config = dict(
    n_layer=16,
    d_model=128,
    n_head=8,
    n_kv_head=1,
    head_dim=32,
    d_mlp=512,
    vocab_size=1024,
    activation='gelu',
    norm='rmsnorm',
    norm_place='pre',
    norm_eps=1e-05,
    positions='learned+rope',
    rope_base=10000.0,
    rope_fraction=0.5,
    qk_norm=False,
    attn_scale=0.177,
    bias='none',
    tie_embeddings=True,
    parallel_block=True,
    extras=['capped logits'],
    init='trunc',
    init_std_qkv=0.0173,
    init_std_o=0.00307,
    init_std_up=0.0173,
    init_std_down=0.00307,
    optimizer='laprop',
    lr=0.00258,
    lr_mult_o=1.41,
    lr_mult_up=1.24,
    beta1=0.9,
    beta2=0.98,
    lr_head=0.0116,
    grad_clip=1.0,
    warmup_steps=384,
    schedule='wsd',
    decay_fraction=1.0,
    decay_shape='cos',
    final_lr_fraction=0.1,
    batch_tokens=16384,
    seq_len=512,
    doc_mask=True,
    train_tokens=96840000,
    steps=5911,
    dataset='wikipedia_en',
)
Each number is 200 + 20 x the weight over its row's rms, rounded and kept within 0 to 999. Layers, rows and columns count from 0. The size before them is the row's rms in percent of the matrix's.

# layer 6 MLP up, 512x128, rms 0.13, rows 461-488, columns 0-127
137,228,190,198,174,193,200,214,191,187,219,187,176,190,196,171,197,232,215,179,170,233,195,189,200,200,215,214,175,183,221,219,196,196,204,198,179,212,217,170,224,206,229,197,201,198,203,235,198,202,213,166,186,183,223,172,176,175,183,197,223,216,204,189,205,210,150,211,207,204,171,216,169,223,205,230,215,179,208,202,175,193,171,202,194,196,189,210,195,207,150,221,218,185,187,203,233,187,189,219,232,174,238,242,217,160,201,216,219,204,203,191,205,181,244,201,191,146,191,161,219,198,224,214,212,203,214,191,174
027,191,201,183,171,200,201,229,193,188,220,177,201,220,189,215,192,230,208,195,174,188,200,207,174,210,201,217,231,160,212,222,257,181,207,202,166,180,213,173,164,169,209,199,210,238,187,242,204,222,194,229,221,191,207,190,179,216,197,198,235,193,208,213,198,197,199,207,207,190,197,232,220,202,185,180,225,169,184,189,210,182,229,202,223,146,213,190,214,191,214,196,177,196,226,199,196,214,185,195,222,207,193,210,165,220,156,207,199,205,240,211,203,230,213,158,199,208,182,175,206,212,197,191,166,180,181,193,237
132,208,190,190,182,185,170,209,178,241,215,216,188,200,197,207,179,243,201,165,184,217,200,177,201,194,212,166,156,204,247,196,187,212,191,184,225,230,217,184,202,219,198,217,160,200,181,206,178,221,198,172,213,191,213,160,188,205,198,196,211,226,186,199,180,219,198,191,187,219,226,218,198,182,220,171,190,196,204,187,187,202,205,228,209,196,221,207,235,220,155,204,218,208,201,196,260,207,151,217,213,222,186,204,163,196,210,237,207,216,217,228,183,210,234,187,194,195,199,189,236,173,182,195,200,197,217,202,191
015,186,184,185,170,192,201,209,240,216,233,200,242,226,173,218,221,220,210,207,217,205,206,241,196,177,248,191,194,220,181,248,199,213,190,190,182,214,182,225,208,193,217,203,208,205,210,168,189,233,166,184,197,216,203,167,204,193,178,198,187,205,183,243,188,200,183,182,220,193,205,222,170,192,198,183,223,209,218,180,219,205,223,176,182,172,152,216,207,176,218,206,210,172,206,172,217,200,201,233,166,198,183,175,205,175,221,176,174,203,191,199,196,223,171,183,206,200,181,179,199,203,218,212,222,203,157,187,213
012,212,181,206,220,186,187,240,195,212,186,233,208,199,220,209,205,220,190,198,200,193,185,229,191,193,177,167,219,182,198,217,221,172,218,220,196,219,205,182,176,220,235,209,179,245,233,220,206,218,198,227,251,214,190,174,181,217,165,209,217,198,228,264,192,192,181,209,238,220,199,204,208,227,179,195,180,177,205,188,214,241,230,189,190,199,183,191,186,198,206,240,168,183,209,196,224,226,197,185,197,210,198,213,228,176,194,229,208,197,174,197,213,203,179,171,194,198,184,188,240,184,205,181,182,181,202,214,201
018,194,194,174,187,160,173,217,185,148,186,173,202,199,155,222,191,203,214,164,200,219,164,217,220,194,223,197,202,189,190,189,225,207,209,199,205,211,180,196,200,164,211,214,221,211,167,184,217,187,177,216,227,195,169,197,207,183,218,217,219,214,172,215,219,158,196,206,195,158,197,242,171,200,192,199,212,210,178,197,205,161,234,186,215,201,209,190,249,189,209,211,190,187,185,177,208,206,206,220,202,212,183,211,198,167,149,199,190,196,215,159,217,197,215,198,211,179,162,190,185,223,187,205,192,209,181,171,204
128,176,193,204,189,204,190,228,224,208,211,184,209,265,209,170,214,190,217,183,190,176,220,179,204,193,197,188,215,169,193,205,176,172,195,225,175,203,206,184,163,205,221,202,196,185,186,206,219,224,194,209,178,207,191,207,212,200,237,201,217,212,206,176,226,186,219,201,212,216,210,160,233,202,150,202,227,186,187,205,212,198,184,177,184,213,171,194,211,225,198,200,189,234,205,242,194,215,199,187,239,191,229,221,188,197,161,192,202,188,196,193,267,178,194,192,178,197,189,211,211,197,232,221,155,210,177,225,212
021,192,177,158,176,160,190,207,177,154,200,201,190,220,167,221,203,182,203,191,204,173,187,231,242,205,208,190,213,209,204,208,201,199,187,197,221,214,168,181,249,189,187,200,227,224,195,200,207,214,208,197,249,203,151,212,186,150,204,200,196,217,193,224,207,191,213,197,206,239,196,180,194,207,200,173,198,188,217,191,230,199,175,229,183,220,157,223,220,225,204,208,224,199,195,214,208,189,179,199,187,230,174,181,183,184,168,222,217,215,213,222,199,227,180,156,181,205,184,203,206,224,180,214,214,194,201,196,195
134,207,168,190,224,222,170,213,178,210,210,187,193,207,224,202,178,221,207,205,201,171,228,229,199,197,183,203,186,207,214,222,171,186,141,217,161,223,206,205,198,239,198,159,179,192,219,191,204,214,197,199,194,194,197,187,205,191,225,227,201,190,196,195,238,167,211,208,206,166,215,193,191,205,208,213,208,163,220,226,221,202,200,178,245,215,177,207,202,179,201,196,187,208,148,228,197,200,176,182,253,214,236,202,195,192,179,207,170,223,189,231,218,208,191,196,206,185,182,187,221,223,233,184,214,239,208,194,193
016,229,196,200,218,205,190,209,182,207,228,231,171,179,197,199,197,201,188,189,161,221,190,238,189,195,186,198,201,173,199,207,258,183,224,226,223,194,203,183,143,164,237,193,193,216,166,207,232,216,194,176,194,210,201,196,185,192,239,211,222,210,189,192,276,198,184,197,228,194,190,208,207,215,212,188,195,182,181,219,177,244,216,195,233,187,211,191,195,179,216,181,189,170,220,218,211,210,200,187,206,206,200,217,165,191,202,240,222,207,234,188,208,184,222,191,208,210,203,221,192,189,206,207,200,218,207,200,188
142,202,199,175,219,173,194,215,191,234,216,187,228,201,182,214,211,227,214,217,204,201,192,181,210,211,192,203,195,171,211,177,168,190,212,200,214,196,198,201,205,210,192,205,160,188,217,187,168,217,181,204,204,215,190,185,171,231,185,226,203,173,177,184,203,209,221,219,205,203,204,171,230,181,235,156,206,207,213,192,204,199,209,194,230,225,230,167,241,211,239,253,210,214,209,205,244,206,198,202,175,233,194,216,168,199,190,230,208,186,201,182,181,194,216,152,182,229,224,218,253,183,208,200,205,197,189,196,176
125,176,184,204,220,176,187,221,224,196,216,189,187,227,195,214,204,200,216,189,190,214,223,195,228,175,219,206,185,188,233,217,190,180,194,182,214,169,183,165,206,210,228,179,206,205,233,218,203,228,201,191,190,198,174,181,197,186,191,198,213,186,163,195,226,197,196,181,222,188,194,187,206,221,236,184,205,172,190,208,214,186,196,213,190,209,239,200,182,214,198,200,210,241,194,186,199,271,160,200,219,194,217,239,179,186,187,194,207,165,194,203,181,231,184,181,180,200,203,229,227,224,241,181,221,211,157,182,162
015,180,179,178,187,185,195,231,193,177,210,185,198,201,186,235,215,225,197,172,208,190,165,199,220,206,179,205,209,182,202,190,201,190,207,204,204,205,210,157,211,207,240,191,187,241,211,219,196,206,191,263,247,186,202,197,188,184,193,202,231,194,203,244,207,186,223,218,201,203,197,232,220,260,177,201,192,197,190,186,215,168,224,193,202,156,206,195,197,194,210,219,177,214,194,196,207,221,192,167,186,258,198,193,193,217,219,226,227,193,177,190,218,197,199,177,217,186,181,165,206,205,197,184,179,223,218,194,226
014,198,204,191,203,213,162,208,184,196,169,231,223,196,171,235,203,180,212,232,205,213,207,245,206,166,177,173,172,227,207,201,207,206,217,199,178,195,186,228,209,205,187,200,224,199,182,191,213,214,206,184,185,177,198,191,217,209,190,184,198,185,179,186,163,210,212,184,187,194,190,197,187,173,208,192,233,198,200,210,201,248,190,198,158,240,181,227,237,186,189,215,230,193,186,201,213,200,201,257,182,191,216,219,195,183,155,247,195,222,192,200,165,196,191,209,216,204,203,177,169,204,211,191,199,250,177,200,183
126,223,218,195,200,178,178,211,169,217,205,203,195,220,207,240,193,175,218,203,219,186,213,192,186,191,162,198,208,203,175,208,187,173,170,192,195,197,204,190,179,237,246,201,234,208,254,208,223,205,196,189,187,190,174,184,189,192,200,214,190,216,212,204,180,215,194,180,179,165,202,192,195,214,208,200,198,221,162,207,212,202,210,196,254,191,200,243,218,150,168,235,215,196,201,210,195,231,208,210,196,209,197,179,244,196,200,210,202,197,213,246,236,201,221,209,194,200,209,206,200,200,189,185,155,216,196,207,252
026,203,201,179,197,230,208,223,222,192,202,189,193,224,179,194,212,214,217,170,150,200,197,205,226,191,186,224,206,191,176,222,252,203,211,233,200,193,228,176,203,171,207,172,194,242,195,194,208,220,162,208,200,190,185,176,193,169,212,210,225,197,190,193,196,219,206,178,188,193,159,196,203,221,202,166,181,204,205,233,232,210,215,202,216,185,198,210,201,208,252,191,185,169,230,229,199,201,192,198,215,213,182,220,167,200,157,226,208,183,207,206,211,213,223,149,216,243,191,203,190,179,169,229,206,205,187,186,199
019,195,154,194,180,187,195,226,218,188,225,198,210,201,177,212,237,239,191,159,170,199,198,226,212,188,203,194,197,181,184,209,249,207,207,210,201,189,203,181,168,163,253,205,194,239,209,183,213,218,195,169,210,217,173,198,179,193,208,226,234,177,225,240,193,195,173,213,215,200,195,211,173,192,190,179,186,203,233,209,229,188,229,190,214,186,158,205,211,191,213,217,165,201,202,197,202,203,181,219,214,193,188,200,161,221,173,221,227,217,199,202,200,209,189,164,218,216,199,217,190,202,177,226,195,208,179,169,185
128,213,176,169,195,192,226,198,181,233,222,211,197,224,205,191,203,188,203,199,177,207,225,171,136,196,189,202,210,197,191,183,181,215,165,188,213,184,178,185,191,239,175,198,183,195,191,232,192,185,235,198,211,170,168,189,206,207,244,196,222,222,194,194,192,247,170,210,222,181,212,211,177,194,192,196,194,163,200,201,218,191,193,182,192,194,215,203,231,184,197,195,201,210,191,217,236,197,243,208,187,224,177,226,212,211,186,269,207,187,198,183,207,212,237,188,209,174,189,185,215,190,205,228,193,221,187,177,183
024,197,190,199,202,195,205,237,185,193,198,188,197,238,191,201,224,225,189,191,179,188,189,240,197,191,179,183,243,184,201,190,224,194,233,200,213,220,189,169,209,225,205,193,180,257,233,213,211,237,159,209,254,221,182,184,189,180,193,213,228,203,207,237,204,215,195,177,223,231,195,198,200,185,200,175,178,165,213,203,222,238,214,209,199,192,155,219,196,204,209,221,172,203,222,204,198,208,192,204,223,221,193,213,184,194,203,206,216,209,191,200,217,207,161,159,215,247,177,189,194,205,194,230,189,197,205,212,185
138,202,209,205,172,188,176,227,214,235,193,174,183,197,192,220,167,195,189,186,197,210,183,204,187,198,190,192,184,194,222,209,180,171,157,204,184,206,207,186,200,215,176,197,203,192,220,196,187,207,194,197,183,238,183,184,185,201,229,221,207,170,197,187,213,186,211,201,223,196,211,189,192,178,246,197,214,179,167,202,232,202,185,176,222,214,192,228,202,164,237,217,190,210,169,226,230,209,174,185,227,189,232,188,181,204,167,214,231,165,200,229,220,218,237,187,211,196,193,180,246,246,226,189,218,228,210,229,187
136,233,162,187,190,183,208,216,198,184,210,176,189,180,189,212,198,215,184,205,218,224,228,209,189,203,211,216,177,215,213,176,198,206,181,158,206,196,224,188,226,197,212,212,211,183,212,189,207,197,217,200,208,233,189,191,188,173,199,199,231,176,203,219,211,187,220,177,238,211,150,203,216,201,214,197,205,218,249,151,225,198,198,198,212,188,223,195,216,175,233,195,189,219,193,232,224,246,194,186,188,222,187,211,157,193,163,182,162,205,177,206,182,217,187,219,223,244,220,209,199,233,229,188,198,188,184,181,189
137,217,179,197,206,193,175,220,192,218,204,181,169,216,172,248,195,196,182,188,182,222,214,200,202,219,174,194,179,188,159,170,157,178,159,174,204,205,238,184,180,208,195,202,207,194,219,206,179,219,209,212,195,217,184,171,193,218,227,201,232,186,214,183,188,181,176,217,202,198,186,190,230,186,216,207,224,187,205,201,238,234,196,173,216,231,185,173,193,174,216,229,198,195,191,209,225,229,209,188,201,214,204,195,177,164,180,217,210,183,196,241,213,223,233,205,187,219,199,205,229,215,237,199,223,222,160,193,183
016,173,206,197,177,201,173,208,171,217,239,145,218,202,179,196,206,204,204,180,216,200,196,238,206,195,203,225,205,177,228,201,228,191,204,174,210,234,175,171,243,196,218,198,204,233,211,194,175,255,189,203,232,178,172,205,202,163,197,181,221,223,199,225,205,206,207,219,197,220,211,205,209,202,210,188,195,197,201,212,201,212,205,183,186,192,173,213,170,182,222,227,197,203,200,185,200,222,229,217,225,193,196,209,161,214,148,218,182,242,185,171,197,181,216,167,204,192,183,198,182,199,198,177,181,236,195,181,209
078,240,156,169,178,212,192,219,206,212,212,152,204,204,143,206,205,201,178,192,216,169,213,213,182,178,208,182,178,188,212,209,221,217,185,231,218,194,182,189,201,192,229,215,233,223,199,194,231,194,232,195,207,182,204,156,211,154,195,206,206,202,204,192,204,190,202,183,205,191,228,157,197,168,212,168,152,156,190,224,178,179,197,188,200,169,183,184,217,238,199,187,195,179,192,191,214,220,190,191,219,205,191,216,177,163,199,198,217,192,222,197,195,214,187,176,193,175,204,225,198,193,216,219,201,184,192,202,181
130,189,164,186,172,205,242,211,188,193,220,213,216,185,158,185,209,195,177,189,204,203,228,222,205,206,205,217,202,223,171,171,157,198,169,212,181,231,199,197,207,213,192,181,156,196,224,208,199,179,201,190,213,191,220,198,209,221,235,181,228,184,219,199,219,185,213,194,203,176,188,199,193,146,190,213,204,162,227,195,207,215,194,188,218,215,203,183,184,189,195,180,238,196,142,205,246,188,198,214,198,245,193,210,180,193,187,238,184,208,196,219,201,195,208,202,218,220,203,221,250,178,224,194,205,225,200,205,200
023,185,203,182,190,195,181,226,182,187,238,197,188,196,166,203,204,230,200,161,179,184,194,191,228,218,172,204,172,171,189,195,229,179,204,206,210,205,208,167,224,163,229,206,200,224,183,184,200,193,194,231,227,171,149,196,193,186,207,220,194,192,198,180,237,191,227,225,190,202,187,261,209,206,181,189,163,215,183,194,217,171,192,203,208,175,194,201,211,189,192,219,204,205,211,194,202,223,185,162,212,233,196,188,212,189,157,212,214,212,224,190,224,198,191,158,209,202,189,194,147,214,191,197,178,229,194,193,186
010,181,236,212,211,231,191,225,184,196,182,150,189,194,186,211,247,209,196,189,167,205,230,202,179,174,172,174,206,197,200,182,215,179,229,213,204,233,193,197,196,193,208,218,190,229,196,187,189,226,234,204,186,165,215,215,207,203,204,204,225,194,176,159,241,227,218,206,198,234,190,243,205,192,218,192,192,182,209,202,191,258,195,214,202,194,205,208,233,175,191,215,208,211,204,180,205,215,190,199,224,188,209,192,182,219,212,240,186,227,220,198,210,180,181,176,225,197,206,200,160,205,217,200,169,246,194,185,189
032,183,204,212,185,164,190,245,217,216,213,206,203,214,188,215,203,232,178,198,186,161,188,196,192,202,162,174,211,173,209,222,241,187,208,190,179,206,227,161,181,191,223,203,219,234,221,215,194,215,177,195,206,197,194,195,152,193,221,192,237,198,216,207,161,210,201,210,210,178,208,226,225,174,173,184,177,186,236,184,228,180,228,215,170,177,167,203,187,209,236,186,188,201,198,188,195,236,168,177,196,236,193,169,194,204,182,228,214,213,187,206,215,219,180,174,214,208,187,177,198,192,222,200,180,186,192,210,193
# layer 6 MLP down (transposed), 512x128, rms 0.0873, rows 461-487, columns 0-127
144,215,212,215,193,191,179,218,200,219,212,187,197,213,200,216,213,178,160,215,199,156,163,207,209,194,193,209,198,204,183,203,193,171,178,188,228,164,163,206,172,160,227,193,217,202,193,214,226,199,223,206,202,202,182,214,215,188,202,187,231,184,168,202,213,164,212,176,212,197,242,173,185,234,165,205,174,203,222,220,182,200,200,207,221,168,202,214,202,230,212,201,216,220,181,177,194,219,219,216,197,206,199,197,205,197,232,156,208,203,220,184,224,197,200,227,173,225,207,227,161,167,195,219,149,201,222,207,228
019,181,203,191,234,216,191,222,206,209,199,198,176,158,188,188,229,195,199,208,213,214,206,203,205,164,180,184,218,212,206,187,109,191,193,202,205,195,188,195,223,202,184,209,184,135,198,162,219,184,197,197,174,171,181,211,202,187,201,206,172,192,171,198,236,207,204,216,174,218,207,203,196,194,225,207,208,259,232,189,182,195,184,215,188,212,201,207,183,204,201,186,217,210,182,158,193,170,203,207,202,206,185,197,193,198,209,175,188,208,164,198,195,170,181,223,222,206,222,213,202,217,186,196,174,206,233,171,195
147,166,222,181,217,207,207,218,205,203,211,170,191,188,183,172,205,170,195,225,217,172,197,220,218,232,226,204,210,223,192,189,228,149,163,210,205,183,222,207,202,189,211,209,241,247,193,191,190,210,207,181,181,224,207,208,189,206,173,204,206,204,222,176,237,200,196,161,239,192,180,189,201,189,205,223,209,218,187,214,192,191,222,184,196,202,235,212,174,215,211,215,187,179,170,188,192,167,186,179,206,192,197,230,197,213,176,142,184,223,158,183,185,212,168,202,214,234,202,196,202,208,234,211,218,184,188,188,202
009,180,198,224,187,195,229,205,188,177,226,179,210,164,222,188,179,218,210,195,202,216,198,192,177,223,178,202,183,176,228,186,209,193,174,196,194,193,219,201,200,185,183,219,234,227,210,214,204,225,168,157,228,192,199,242,215,220,194,213,218,182,201,190,200,186,158,212,190,209,199,179,195,217,206,200,181,195,204,213,169,162,231,191,198,179,203,223,236,198,213,205,202,191,182,148,184,184,229,218,211,205,200,207,178,216,142,230,185,165,162,196,234,176,205,173,170,181,200,207,211,199,182,191,174,216,220,220,193
007,205,210,209,188,223,218,165,215,185,225,167,185,215,185,176,224,193,207,187,205,201,181,186,213,143,203,189,170,212,217,178,179,209,196,192,209,214,187,211,212,206,169,167,181,174,195,196,174,202,221,189,187,218,232,199,203,192,243,212,212,249,211,172,193,235,203,181,213,201,183,191,244,194,228,196,179,209,216,201,221,177,193,218,171,195,220,211,212,196,182,191,183,202,198,215,231,231,227,227,222,199,200,193,217,207,244,164,156,173,201,216,222,181,199,210,229,211,195,216,206,207,188,188,234,189,179,185,234
011,207,216,205,222,221,186,186,227,206,221,197,178,162,250,160,210,180,204,202,212,194,218,177,185,178,186,229,201,220,213,199,196,209,208,209,220,209,230,200,200,243,194,202,190,193,230,203,186,208,184,200,200,210,231,199,192,184,169,208,178,189,215,147,217,227,198,216,197,219,207,155,186,221,191,191,214,182,206,181,208,189,203,230,221,180,228,225,218,177,219,171,194,188,183,213,187,187,188,204,209,231,244,188,153,239,219,203,232,198,200,218,219,183,144,185,186,197,225,202,198,226,183,186,189,179,213,190,186
133,195,211,206,196,206,221,214,197,202,193,199,207,215,211,195,211,206,220,218,175,198,182,175,201,215,214,221,238,223,196,225,205,206,221,178,207,196,227,234,190,216,168,202,198,259,185,191,214,185,173,187,149,155,224,201,198,182,197,210,157,159,190,226,199,232,204,196,221,186,203,229,226,202,158,209,208,208,219,169,179,202,220,218,176,206,223,191,192,228,188,185,185,196,226,196,177,197,188,211,211,213,176,174,205,195,202,200,170,213,162,174,195,174,171,187,237,223,213,237,201,218,212,205,206,157,220,199,187
014,194,234,221,222,224,202,209,223,228,208,184,223,198,214,172,180,204,188,179,174,224,207,167,177,205,223,218,199,175,200,209,174,193,219,200,176,209,212,238,185,200,217,182,211,129,190,209,193,202,184,193,205,177,196,183,204,223,185,216,202,184,179,176,176,212,190,192,190,187,186,214,211,191,170,219,170,188,180,200,169,175,206,198,221,165,238,197,207,170,191,210,188,191,232,232,206,196,238,200,231,184,199,192,167,211,233,167,198,197,192,201,222,158,219,212,210,216,239,205,158,216,203,210,180,197,177,207,213
127,188,188,191,202,191,193,209,208,197,176,194,162,188,186,164,193,173,193,207,183,186,207,184,225,227,175,209,239,186,197,197,224,202,224,175,171,209,195,237,214,237,212,208,157,276,206,228,191,206,187,185,203,197,205,206,202,212,216,210,197,203,183,219,176,175,170,204,179,210,187,196,214,207,213,238,204,190,185,184,181,215,203,231,207,180,199,240,188,219,171,219,218,199,210,178,241,223,187,209,188,228,176,162,224,199,205,170,228,228,194,195,194,219,184,198,217,213,205,185,221,205,197,225,243,215,198,223,190
009,185,199,194,181,238,177,169,211,186,206,178,162,230,198,180,235,207,201,185,227,186,185,208,200,135,194,210,197,249,205,185,159,205,193,224,203,211,180,180,247,205,171,202,194,198,202,198,186,177,192,192,155,185,231,180,184,189,206,190,177,197,172,193,180,245,191,207,214,200,214,197,186,197,199,207,221,191,204,181,228,190,190,244,199,219,218,204,204,222,204,191,162,225,174,221,205,246,187,183,172,195,202,204,180,221,234,193,189,222,179,198,190,193,205,194,219,209,168,193,184,227,194,183,208,207,219,186,199
146,170,207,202,256,177,184,180,191,225,158,221,199,216,210,194,209,205,217,204,188,236,192,203,219,246,186,197,198,190,174,201,195,207,189,221,225,219,230,174,190,186,184,190,224,236,193,205,195,222,216,214,199,184,203,188,192,214,178,212,170,235,217,188,190,244,207,205,219,164,209,213,209,195,198,176,188,214,189,170,189,189,201,199,188,201,195,207,197,199,175,207,173,220,156,159,180,205,204,177,210,174,191,225,170,210,227,171,188,168,199,169,212,201,180,215,221,204,223,194,189,226,188,176,262,198,185,205,210
130,194,186,233,188,211,188,202,197,199,210,196,198,201,200,156,206,175,178,217,221,173,202,164,183,228,226,187,209,194,184,230,218,165,187,213,197,153,200,184,227,223,185,183,204,207,211,220,202,207,225,207,212,212,230,178,197,222,182,184,213,205,202,217,228,190,196,201,225,216,178,204,204,182,210,226,235,207,197,233,200,227,198,205,227,189,243,217,211,198,213,168,193,219,158,190,229,183,191,189,205,226,182,206,216,215,184,175,216,212,182,179,146,185,179,227,218,205,179,173,241,187,161,197,228,209,210,168,180
008,206,213,198,222,217,173,193,209,185,209,205,165,210,208,160,226,203,234,242,197,188,212,182,215,140,207,216,207,202,211,181,177,204,190,235,208,222,172,193,180,223,179,191,187,154,194,188,200,202,222,244,200,205,205,196,215,191,200,217,195,207,209,165,194,220,192,173,203,204,175,146,205,201,223,190,182,199,176,167,171,212,190,212,195,220,206,179,193,204,198,174,193,208,215,228,232,226,214,213,227,212,233,176,206,218,212,170,188,194,221,229,198,151,196,201,212,236,221,176,197,186,175,207,200,188,196,173,202
008,194,170,202,217,221,205,181,198,238,199,175,204,173,231,205,174,191,196,176,223,229,227,172,202,221,173,197,182,178,219,190,171,208,164,187,197,208,203,214,210,189,203,214,227,241,242,204,189,204,182,173,207,199,190,210,189,250,202,200,180,193,221,206,187,199,201,219,184,232,204,201,212,233,173,198,184,193,169,214,204,196,200,238,191,179,245,187,186,180,226,230,220,197,200,200,193,195,178,207,192,204,180,227,169,183,220,193,232,189,208,200,223,204,174,188,165,192,187,214,136,186,171,199,169,182,205,219,196
126,187,172,186,178,194,206,193,182,199,200,196,182,212,202,218,244,208,228,163,229,211,156,194,193,200,178,186,225,172,190,181,194,185,200,219,222,187,165,195,160,192,182,222,189,222,181,185,190,211,217,161,183,199,234,173,216,209,216,201,182,207,188,196,176,198,203,190,202,223,189,189,195,182,181,212,260,194,187,208,203,216,154,198,222,228,202,163,237,214,233,170,230,213,205,180,173,187,231,181,180,174,213,208,205,229,209,226,211,186,192,200,226,187,183,224,183,213,179,207,227,200,207,229,199,186,232,204,212
018,184,212,209,212,211,203,189,213,185,198,201,239,169,214,188,201,217,211,201,214,197,231,186,186,175,197,199,221,246,209,210,135,163,200,232,206,213,200,206,216,177,199,214,207,141,200,194,193,197,208,215,178,160,221,206,188,218,217,210,166,170,176,208,213,209,199,211,179,190,200,218,197,180,194,218,222,207,201,198,163,182,216,233,155,171,186,203,194,205,189,199,169,248,169,215,201,180,221,183,211,215,210,190,180,218,219,187,196,228,188,220,180,171,210,205,222,207,195,185,236,204,164,220,206,216,190,222,219
012,179,240,201,217,230,222,192,232,186,217,191,180,171,235,174,205,200,208,212,197,210,199,200,199,176,190,227,209,196,217,168,158,199,197,224,196,224,200,196,215,176,139,187,175,152,185,204,202,205,192,215,170,159,216,213,193,165,191,220,184,181,190,176,194,201,197,207,193,191,187,165,189,215,200,205,205,203,187,202,181,186,195,185,184,201,216,221,210,173,179,186,179,215,188,254,252,199,220,198,203,193,188,192,186,217,220,192,164,215,175,207,185,167,237,197,198,213,204,187,229,230,182,204,189,178,215,221,219
116,169,233,187,218,213,194,217,197,174,234,201,186,203,209,230,201,173,209,194,193,180,179,176,191,193,214,208,208,200,193,227,180,204,193,204,186,191,203,236,220,187,189,189,171,167,182,169,184,176,216,197,223,213,225,198,237,201,248,201,225,176,198,195,185,195,190,173,230,232,202,179,187,192,183,186,222,233,259,182,233,220,198,188,193,220,202,256,177,189,210,224,194,202,196,189,177,225,185,152,188,196,216,181,216,181,218,174,222,198,238,214,212,188,185,239,219,213,199,213,203,210,201,189,185,184,204,196,217
017,190,198,189,193,213,211,184,226,183,218,192,210,183,211,176,199,192,213,190,194,222,201,160,207,175,217,207,192,213,202,199,132,193,184,223,181,209,209,228,186,184,187,168,215,112,166,180,179,208,199,187,188,167,197,216,193,185,196,211,178,199,186,214,177,228,213,196,199,191,177,221,214,203,171,203,203,224,218,199,174,167,199,195,197,169,234,204,203,178,197,208,192,215,169,223,212,175,248,197,220,205,196,198,206,202,229,174,161,200,201,218,204,163,229,208,190,228,199,205,191,195,177,207,219,219,181,189,205
148,226,194,201,229,194,193,247,216,205,180,179,196,220,161,230,201,156,205,198,204,220,175,183,196,191,182,227,222,207,209,197,245,189,181,192,229,208,213,220,177,197,186,170,228,267,195,206,204,181,205,225,202,177,205,203,199,196,199,206,197,215,198,188,190,196,209,197,200,203,194,204,201,168,214,236,211,181,191,184,219,197,181,200,209,233,175,219,199,213,174,229,184,187,207,187,172,194,218,213,190,236,185,167,226,196,161,168,219,195,166,204,186,202,214,197,232,227,237,167,214,198,218,194,236,208,198,236,189
146,188,195,245,188,206,193,163,207,215,190,183,224,174,215,212,215,202,210,195,209,188,196,216,198,237,220,172,223,193,162,195,214,161,166,215,201,174,239,202,211,214,177,190,170,227,222,211,195,190,212,176,172,222,181,203,240,231,194,186,212,195,187,218,194,180,201,182,169,230,242,177,204,195,195,228,237,180,180,213,165,211,198,192,172,199,166,207,202,153,196,155,211,195,177,181,198,201,216,199,196,214,213,209,204,196,219,163,206,212,193,204,200,223,183,205,214,211,193,179,217,227,183,221,209,248,202,215,194
137,194,170,201,210,178,200,180,208,194,202,172,192,193,205,202,205,171,197,226,200,203,208,204,182,312,193,204,211,199,216,197,217,200,196,205,216,191,203,226,209,224,186,206,198,290,211,194,199,203,206,202,202,206,190,220,207,213,210,192,189,191,207,196,202,202,199,190,214,182,198,187,188,194,194,207,230,205,194,210,210,190,194,195,196,216,202,217,203,201,192,202,199,199,211,119,199,199,197,182,190,189,210,199,200,204,205,208,207,176,194,207,202,189,199,226,203,207,195,198,211,199,210,192,294,203,186,202,210
010,171,189,197,233,227,219,234,181,165,192,161,176,185,226,177,225,184,200,194,205,171,213,188,192,179,191,184,214,195,199,198,169,233,204,210,184,186,202,231,179,194,214,202,224,142,183,190,199,226,168,218,181,180,207,215,175,214,183,220,164,185,193,173,198,207,201,230,187,189,192,184,212,205,169,198,226,179,207,185,175,209,173,215,179,176,203,208,194,170,201,186,199,167,204,200,236,202,204,190,188,229,202,186,158,229,228,203,209,210,205,230,215,165,171,175,193,230,221,186,170,208,194,181,186,203,180,199,181
055,189,222,183,169,209,239,195,182,217,246,202,179,185,220,222,170,182,193,184,197,221,208,166,182,194,215,199,221,201,218,201,155,181,223,160,197,203,220,225,179,205,164,211,179,185,207,239,178,191,181,198,200,187,229,233,156,226,216,191,186,189,184,180,222,206,191,212,178,189,209,195,188,222,206,211,222,194,206,195,187,157,192,186,226,219,203,201,186,182,214,209,201,203,172,205,195,164,193,204,191,205,186,157,224,239,246,221,221,216,197,198,191,226,195,173,215,222,214,220,174,190,187,199,206,196,169,216,221
134,205,211,199,214,167,183,175,212,191,201,190,181,222,198,218,210,199,230,233,206,199,173,188,198,219,176,210,211,181,202,228,239,179,194,196,203,207,179,207,190,214,225,191,205,260,169,214,202,194,196,198,220,212,174,192,166,237,175,227,200,186,191,179,191,200,186,205,225,192,208,201,221,240,193,219,159,199,209,203,168,204,210,236,220,193,199,241,194,252,192,216,202,200,204,163,220,191,186,157,153,171,200,204,224,205,209,165,221,215,209,202,200,201,199,224,202,178,190,164,199,175,183,188,235,197,209,213,209
015,204,231,205,226,204,172,209,198,217,215,215,155,178,232,166,228,185,217,210,235,206,220,222,189,159,187,186,225,218,205,192,129,203,214,238,200,211,190,198,195,212,192,191,195,133,219,200,207,204,197,228,174,187,213,189,225,186,191,205,178,177,192,203,185,181,203,209,192,195,219,174,161,192,183,208,257,209,200,177,189,199,205,228,220,215,207,190,181,185,220,164,186,212,200,191,211,206,182,192,206,200,213,194,165,215,206,196,195,229,190,213,189,177,216,185,214,229,206,213,199,204,193,196,179,198,183,186,240
007,158,161,181,209,211,209,187,224,207,226,214,188,164,216,192,198,181,212,193,250,205,188,218,206,225,192,197,198,222,208,181,194,225,222,221,181,176,209,207,198,177,186,197,230,187,208,198,230,182,167,207,164,181,206,204,198,195,170,198,168,186,192,218,191,182,229,251,178,171,212,199,179,239,191,184,218,184,216,169,196,226,185,196,208,202,235,161,152,214,206,174,169,181,180,191,208,207,204,174,186,220,202,242,203,225,184,186,216,194,175,211,173,193,188,187,202,225,185,200,189,193,210,183,172,216,202,188,183